config.yaml
num_hidden_layers: 11
hidden_size: 128
num_attention_heads: 2
num_key_value_heads: 2
head_dim: 64
intermediate_size: 320
vocab_size: 2048
hidden_act: "swiglu"
norm: "layernorm"
norm_place: "pre"
norm_eps: 1e-05
positions: "learned"
qk_norm: false
attn_scale: 0.125
bias: "all"
tie_word_embeddings: true
parallel_block: false
init: "trunc"
init_std_qkv: 0.0269
init_std_o: 0.0269
init_std_up: 0.0269
init_std_down: 0.0269
optimizer: "soap_variant"
learning_rate: 0.00574
lr_mult_up: 1.29
beta1: 0.95
beta2: 0.95
lr_head: 0.00673
max_grad_norm: 1.0
warmup_steps: 200
schedule: "wsd"
decay_fraction: 0.707
decay_shape: "linear"
final_lr_fraction: 0.0
batch_tokens: [16384, 32768, 49152]
max_seq_len: 256
doc_mask: true
train_tokens: 148800000
max_steps: 4725
dataset: "wikipedia_en"
Each number is 500 + 40 x the weight over its row's rms, rounded and kept within 0 to 999. Layers, rows and columns count from 0. Numbers have three digits each. The size before them is the row's rms in percent of the matrix's.

# layer 6 attention output (transposed), 128x128, rms 0.187, rows 81-106, columns 0-127
093:481486490489454514544470557469533482532565480576471459564506499515520501518503495512515453538467521500527542526484501505532413479492529551490562565513483532482484490481434508533596464472529538562517505438455531574501523500490580428412540534495451606523530411558460495473488416498495455520501481565442473466517503518607452564534544493496508515481470520510515540561473487492473514480440
104:479577509465512535489489541527485522479525507534476588404444553511500522511468504507475543597509538499492473502493539541491482577513451497529479415460537512548539500494450460476538554511529550479554542529487561496466536471502549575477402508464541510482515549528434500556500515576442519509540537504554502519548440459501451516509558369523506530509504512496533566513525458474531445444513
095:499474493488477536521424396487431478513497560509540490519453486493534485500493518496503511470543503503472480490498500461482458494508471561423532555429501503509496523451498455520497524555492495477547549523550645505471539426549448448611545530533431484525492487525529527482482560467518583482492591474531521517498462455513486492454499516542547498428544521571482492533521465504485605539535
112:500472468471540440529528440493496498545455473535482493463507542501549545541467503538599482497426490499498426460487499517530552498519503458385505459584499505473501525439495508484523479439539513604501476467447462521476512505528461533488497478524496506456491508504536524581473487490526533540595540487410472577466501452519501494479507546547577481589533549479481478458443505449417520466559
096:456467486445491559551492487536535574454462476488540433420458455469481529442540473457440459519548437559484459493433449481528530472512451497498474436463450487519505439510542509436499466551468498487514483520573475480471483472452518536522490486472487521598510374549502488487581518477481483466481485576546490518547503502475563539475509485512496461479462487528568459493455482564544574484436
099:489544446461547554490505525543517423485489448523552481526507525497500524544509416501526471526499486537544514496541547515441555610444510516517434517462443499513469529480494505483596540477487481409520466488512493488455479453469552540466536491425627498515479481518484576422581481475470498500498486543532507492594506498477545489472479525548503487489488589491523496558424519550516489547538
101:488547588498544448541518498461515553497530449568523535423493505564449485535507488504511465535464527441550493467534499523502502525511547493409529439407506488470501497522540453510512491541584503512526493509479419438546475507478468538535447558573529434479525509512559525520513460490471474566510456516508566466401504567499484500509460504515525524562427457453461574526515502495505472484399
100:449508457509560560451543544522543509442513492522504472422488481569469523471510531470483489498529546546476473558540534405477520526496542509493465494592494493608480515464500470472556510469409581461499478554513498501475527491461509556509489533454486486568525527497423462496505428539438439438495454503552474492513438489497493426509598508517423495488476470489515500555521492582525493501562
098:478469495472416494566517490503482530467476537462510505515501557502474466523565464460553523525456431495521539471513513497420481500466471543500454531528481509494521570460516511482422578443478558496461445443488553520448431564544496490456502463490551494484497445486501547497509471477427442519565511522518540584589563516496504465557575509469538521488455414564558509469513518521522511476599
102:531575487509467470547492505517475499513522504428587539501520501502509503467466507519464568474523466460505497442524509492414554505550527557539466545504540578489468467485497510538506530450512518432441526567515497526448521492526490545446553536466506487449533481499424536478467519489573465520559561476533467453590483494501544440539420508396475557405540437478574514479491523520476559483497
106:547549588490497509485536504588507509518501495532498515515482410495502522506539544490459518544437458473454512525574476423517506430420515488464443473507517528534454507413523470516485508530531516519519543472421463461470520500496462451488455479468496428552551501513518567497544434566461484515534471431434528540493539492549473511585466414477488579483456516502433547503463474535484449518565
108:491511499469487532548522524518432564525517453564496480509530452526509464473625535437508545607550497492459449544455451575587459451514478462502393540522509514504503540477530481475474644567546497459499553483501465514486571453484505504474492588490490487558513479497522483523530486482467460501477473508581530459508493521457504518440470491491530508456496542462534486557482532500502494469481
107:533452498496477468534565493547552467495532437469486492461499568455528473484551537535481483537501515430479492404501428505491498486536461517465464538482508467531460530552444524541509456488470436478437429548524537559579490531496382522556461541485500506518523488476504580503442531474507448559516465460602560546463462513493546453480507555504514557539460487513457496482479542534570470548453
097:543472509442505550482522512489546502464482518516517497497524488530553478496486522473464451482594476552485524490510497484493601498450456524469460499465577488479480550460541445516490482480418486372441454534545473585546536581484518497515598492508522512504477440535482502492488533405539505509536492379525444483556429519454547570491525499527486510527540476487464525506534533528499523506439
094:433512547521524465492415449493512593432482547458522511583503469485547436536558507504467513551486474454555476513503535481535488532511455472521426514513447458565543511498491518463449514562454535498528447463487500526502497535451467546494489436421503464575516530496581464381443485496426516521476453472534489437526448527552500519499503524540510469600500469531508538527537487510505525460538
104:499518410506494573542552536509546507450481429484531502530567499521513499532516477457523453506505544551497529591519550474477576479443543515545490489568540458518541495544438499477524469533525502489510581488516431490470512458455470544456537541563509449430554605559453453489431453476492529541436515457483446501478523482511547516456484453472485499510418477504506494533486565541509583476466
107:529547527494447492512458514465456574506430465501580498484479551524454535487446541492493499554462523442467465461552510590500519532492449481472523493433460528504491511449530552509499533526519477495486446429477516500534503491431508552575509490582454433464512438508534551504505496473511573586576458482461451486411538487476498468514443549551535534543467522468465507566498561518493448572455
104:563518456485505500475502579505525498449512436450494495496522454432528455558502487488413482522474497566509511460493481530451469492497555519498488475575531496506510415490495540488493458501431503526472456539486446553488460493486553455502541575478473516549583541563502398477507451492548550513504431566386544481474525544506441536527474451497560427485438487496472552477525506503502511446438
110:456506566493442545469527516523495455466481475507526501504562470569469463509525531458484495500480505499433530616531513433468496470488486508567477443454531486562555508509501533526522546507486418455525531434434505476483475449509468442555546519550505455546493439457489439483484485458439488473455424491530539467499474425475477502654414536517512498462503495511534479542514561517519478492539
096:517473427473484501516501555503476525455553391567489497511549453536493478496502488490512513546504449479438491456518418514525560521532530591507518454453513579571529517539545540530512479460481508548469514520475489446469483491502471576535534529490431440502472500502467542557494531575494495559493476571556483514466489391518485499468516418479431503496502585488457467525527466478513437470420
107:451557470539583522455479544546425528557456530488443518556435470553552536507438516464516454464479447543509411502483533516520475514493498438536449569461467490424514500530562497522463534479497491490521515424497508503465510455529433513508554476405466506452495468432515495472515494486443523496540477526493497508555471475504474516535471481537465617567430560533542531517497499495425565479504
097:473504483491554481525527436474595478461633562530467523515475564493562452500435531490454521473495419484561577450475481483493525545508515494496447521537483505488478507536549475409477506532558532461492505520540571377459520507493436518474412503469496512463503511525493537531513480539468426524515464501523533523494584500476475549552520494451545534523537506587515521520523447512510489530510
103:491481505489478519468461447434453467487528537463475494453576533436558513525488448507503529486554426487558471477489509537452480560536503466408469566529498496459462463535490517516462441568520431465537438413487456560488426500518495533478462496531509482516475537446484495532461543447476500355486456446516470459491528494547474445477454525522459492518453437564470534548489436529504499502464
107:479534506509505523490408495490434531557549580442545495476516537460539538536448534524458540477476488552489509420453499501507495465548469506472501527424489484547446481560448504498538452529497534404456500500490538540444563553467584514538515446543454472538491507522492592485433583446520463449466510486566518490481547497456565509487477458471428522485522414483499470480478492480446507549461
112:547524462402524491406458494445548509491566510468508521482485462529513499542484539427528514410532519517480579516480477399534561548452524488540474435489513506472464545527485514481513501418396529514506542557530608488503502539587506519529527504503501505454522497477515611448552506498476497517527532505547494529501466471532426497507479467502573557512560482515490482554468502508547516505481
105:552471488582484490519502535564535518485518519557462417489419400475533509481496508553510517467555492450486463412570502467502475490509564467483498465481493569487445606477526490561487554515520496497494517577512513498535464518534495497523544428529524543509450476545486509484496437503560476466545527497425523399485509527542450432553515434425468506473488446499455570458478510522507509478521
# layer 6 attention value, 128x128, rms 0.219, rows 82-106, columns 0-127
094:522507541481469553502488562468516517534475440523461501475504509521491485523559487503568488445560544471529483559483489442486468493525499496514444433461484499464537517427520567433521446519595469528517538483548438400460451481487424514521498472464447519457510471494489513559535513465545378502468513507514586441575480461515526491546462551543465461526506540503585505530501460479592492498506
087:494513407425441492498440510476512435491583593565579486569576500495447471559484492501459496520525505581468545476495514532591512514461499513480523513495510513491496490586509449514479464528574509526483500519507474515494513441534459519510528511490438561547539497507506538503551504495490549523494444520423494498517443487388540494475555499461448512458496424506513501546509553453503412458469
108:542511548498463527540572496435564490496511529441526513455578510490449459465448498481496475476503406518456474530557516486441510530531552491509527494427455522529551499518528500473530534491485607506537470503471531425398501529440481518534511513415473469569503537511434518495490490540494448460518549464480471457509427508419491469525451563430526455526524468476448538507494490560556522488426
080:520534530509467497465471520474436471521494446499473556552447623458572528558489539584445456485442482492528539555557498484539440537463526423499441438488527563450481399518485475564533548550504428441541506513482465556495509494533533476461490499519518534509535528460543483475477506495479490522491470455471534519464553527575505457456504462498419471556472553462535498452569479476466512495486
085:487502573467504548457414499536540510511509482476461527459477470558529544497491529489489501472452477538538493562517527527504427500477479548502489491548560478522466538478485415523511431495531468516473526510540475518463544444495496439458376511491536489505536482508528512494473484497400486507515519454583408574587558506515467420474477455584506505547539549455516458467561492458425521521472
096:584493477541550468556521405499459577517543450501453522464506472457545492531451522554466549444543480480451486437533448501518527468482543512476490529513497559524429443508496502440519427538500518494498548475476508487549472569506520532512462478505455461478492507470407498521507579480514484511446594455529529482490443451507425501548553496458529406498521523586458530541504557475480481441460
091:452473500454518567510466525560515469544500403525427544507472523498536523521525471477436500523441533520563538495458565390479462513546539531475389514518553458454427492449549510449487514596523465460510529515548462507508520484488498421440508514486569447498460424541508504520457566511502446510502465475501535549515496476489501530483435520570501514510492499419488521504500550432513545505523
093:453526510494503541525517471560560501534451496476482466450505495544481483473501471456467577506514518493489527507511470445502402539542473386483523473543521536568495509474476477510555544407504459523511448513477427480447535494505441540501475504476567460530499481531542453558560492526489514502454488520484470452466533528502544391444407482473477589483504465488490471471533556597523517542425
085:467481502502489497434547525468446425427516531511449470479491512490488518525539441430549432448510552457509505571487485492459449606508410476507500508556499514481531469553506489533401440403573482458511497470562482462483559466550460460488506562479534569487438492517537499456490480491500567512555503457495492497530512501511522532476526541475485580458555580526483459519476549498452473467530
100:549443487550535533542486471549541530512573527493475560491508463492519549490451498531527534511507529469514521436418454476423551398543505489494482464524532548501422537460613563473513457518476492472558489444511485473497488494508440503441496570505474467533477446527507497488528519462502533567502594461493573514532535509481517524456515546477479444533473504499560572500531513516469574488393
102:430434437538469497522503432487420523588415493408453546537446499440486487587476570553495536525459501404493467473400543524491434488469529495501485471520488474468480467444542544456494439475500518546489550475514505492463566502560478545494492496470469450506530538546477480433515483499498486508473428461490519558460532457510525461414533496502450472508507494499544510456502460470479512498442
103:542581476477518546438523564459510564507530487556511487486516477488546582442470479508423465518509467453555530494474526493527539554500461437471464573508468503513505399519500476497498523463551484529508509504455537547537552491513539505518570529502514536509556586491513478447577599490509538513499471555501452491501505445529367594540503487513514480465490463508512434501472549551532463526472
090:446479537496536443499491506525526501486604514577475488535391497491478509560477481511505473436519498475580540511515508526513483549486480476479494485496527488514538402553465487480451477529520469469463509496564468521589498485480534446459452516394512500568496508556529537442538491528503547484531532460473375536493524590526440506496431491597497480492478576528470514549524509506485471498493
087:521458565514503494516481446512459475499490534504554519524496485490510496554539484553562567462432537490478544480389495422553483504506529450467463468455539495548530518500435516461619542579474524554468501453488523556494513492507506494481504532571525499514542555589497465504494504502520475535458521497520439468516465475492430435470550490540459549523484475455390463464572480544514554555456
096:519479489577518528487528481549496449524507530427462476570444480447570526507558513451503548503480527539419494458511556455480403459541509631484470489542478457533496490562563487543497506580542473432417481499543426476570470504559538481490490558472511463491511496463538480479418488488506446459517507546502476559480505502513498558534541504488559489508537591516503522504473473528456494518489
095:600514470530599475475542515475464509483509446476469508517626515448460480499437485439531520439498445525525507470505504559569537517503566478448509503486458488518498435575569497498480465509539578479512505482528514492468480529535512516522455474514490487496523493512442533523592518504446516507462551435483450479534405473464447480527550462523486508508514533498538556487568543503484507514370
099:492528555546531473480479542638503457483494454446532480470479526439561523522474493520529440482477501447449443478499456556469513454488486533500444522477540448509477512447519508476515532468458433454502456511435507560492446536487537436447493499468543582516459519503479548524401472445534443511500489453487543541476562505502550484517527531444507495462410564525537538510449409533507494532547
107:469489467507602488520477453560526529520441519521483538553496476470540459536463494514491526466470557499510541436526509468507476433516552562454495528551441526460406495487499452463492455507466476462450434515494421530512515435591496472514545530512459533552491428599513564492489496491438518563520477531487517465460491490447544456437532404531550526490485497522549516495471523456479596514482
094:557453540543512487473462482467523566509410538465467543467501533530466558479437523548509466479518543473506507506508510552567537483531544455576480451449470467471509465491560546506485455485553451476612499544532428447513509535534485495546469608494496512485461484492457455472525516507561505491525500540543495520489449426518512620527546495489505492509525579455542535494438532428490465502436
101:530475521491507599488494425501541497510507598449523589571482506475436550506513419520503553476508420480469560554420514482489516551452532493502547461466518510525494554421479528491541473538448541498426504473496495472450546443489549488458514489453518514493520483510465505505573484550470515460473523465532484524524474479510531462404510444558519554444570449499464496532540530513422520548457
082:516509476498420541515560442534478513510518544491497465375458540536492547507520523558459543509493452478520503558538483432530482446565462472526473510489539573502497486463470538482550499455499459525549463507572514523534453479523495527502551499519506510507506566481496445577580483457519472479544561467597480446563513512542494485479482533513465486419481372484494479551495556475518476425460
092:514517518489435499470456490565390520422508472520493463541485523488526508515481552517531515494460505552480493505472463487532513536495469509590447518543469456539516536561441562479555581505523536534474510480465516433585527527478597511556527475520510571461529537495509493492545482507468506577502471495500429516517488495490373458468441521501508553540514431569425485441472452476497497515553
102:499491509467464422469467531387462439465551454549449458516505526446513520489499486533519436457489515567513481489492527523507522554494400456483497493422536501469496494596482488501523503444533437518486562505568527467622572425513514496497560497559523475400525476471505459517531493474449560496475459476439467524505478509523467508474490470526519544475567430523461496490464460539500469470519
111:489559486437525524548449489476619503482531543551490450501465519518439518442529449544530499421454470484518525462547532506541524516505496477505463471488553518554475495584488449527470432509527471466546482454493499484534504380533492415474535480477502558515488408569507500551470563522525550488503529513557545466501473540482511543539483521542492453462484448516561535547485576516500407502533
105:485486537484440496539495565536556506472517556496490497513509474512530493439450514481510471532563494416554507468543475520460566511438511552531466544547540521524471464458454503479444485489470554520510514474460505496537545507431429570416398497544460556510444488514531508552528505483616502551499571436550551474479457470461550541511556529452564512490437497537462516502464502457447508465541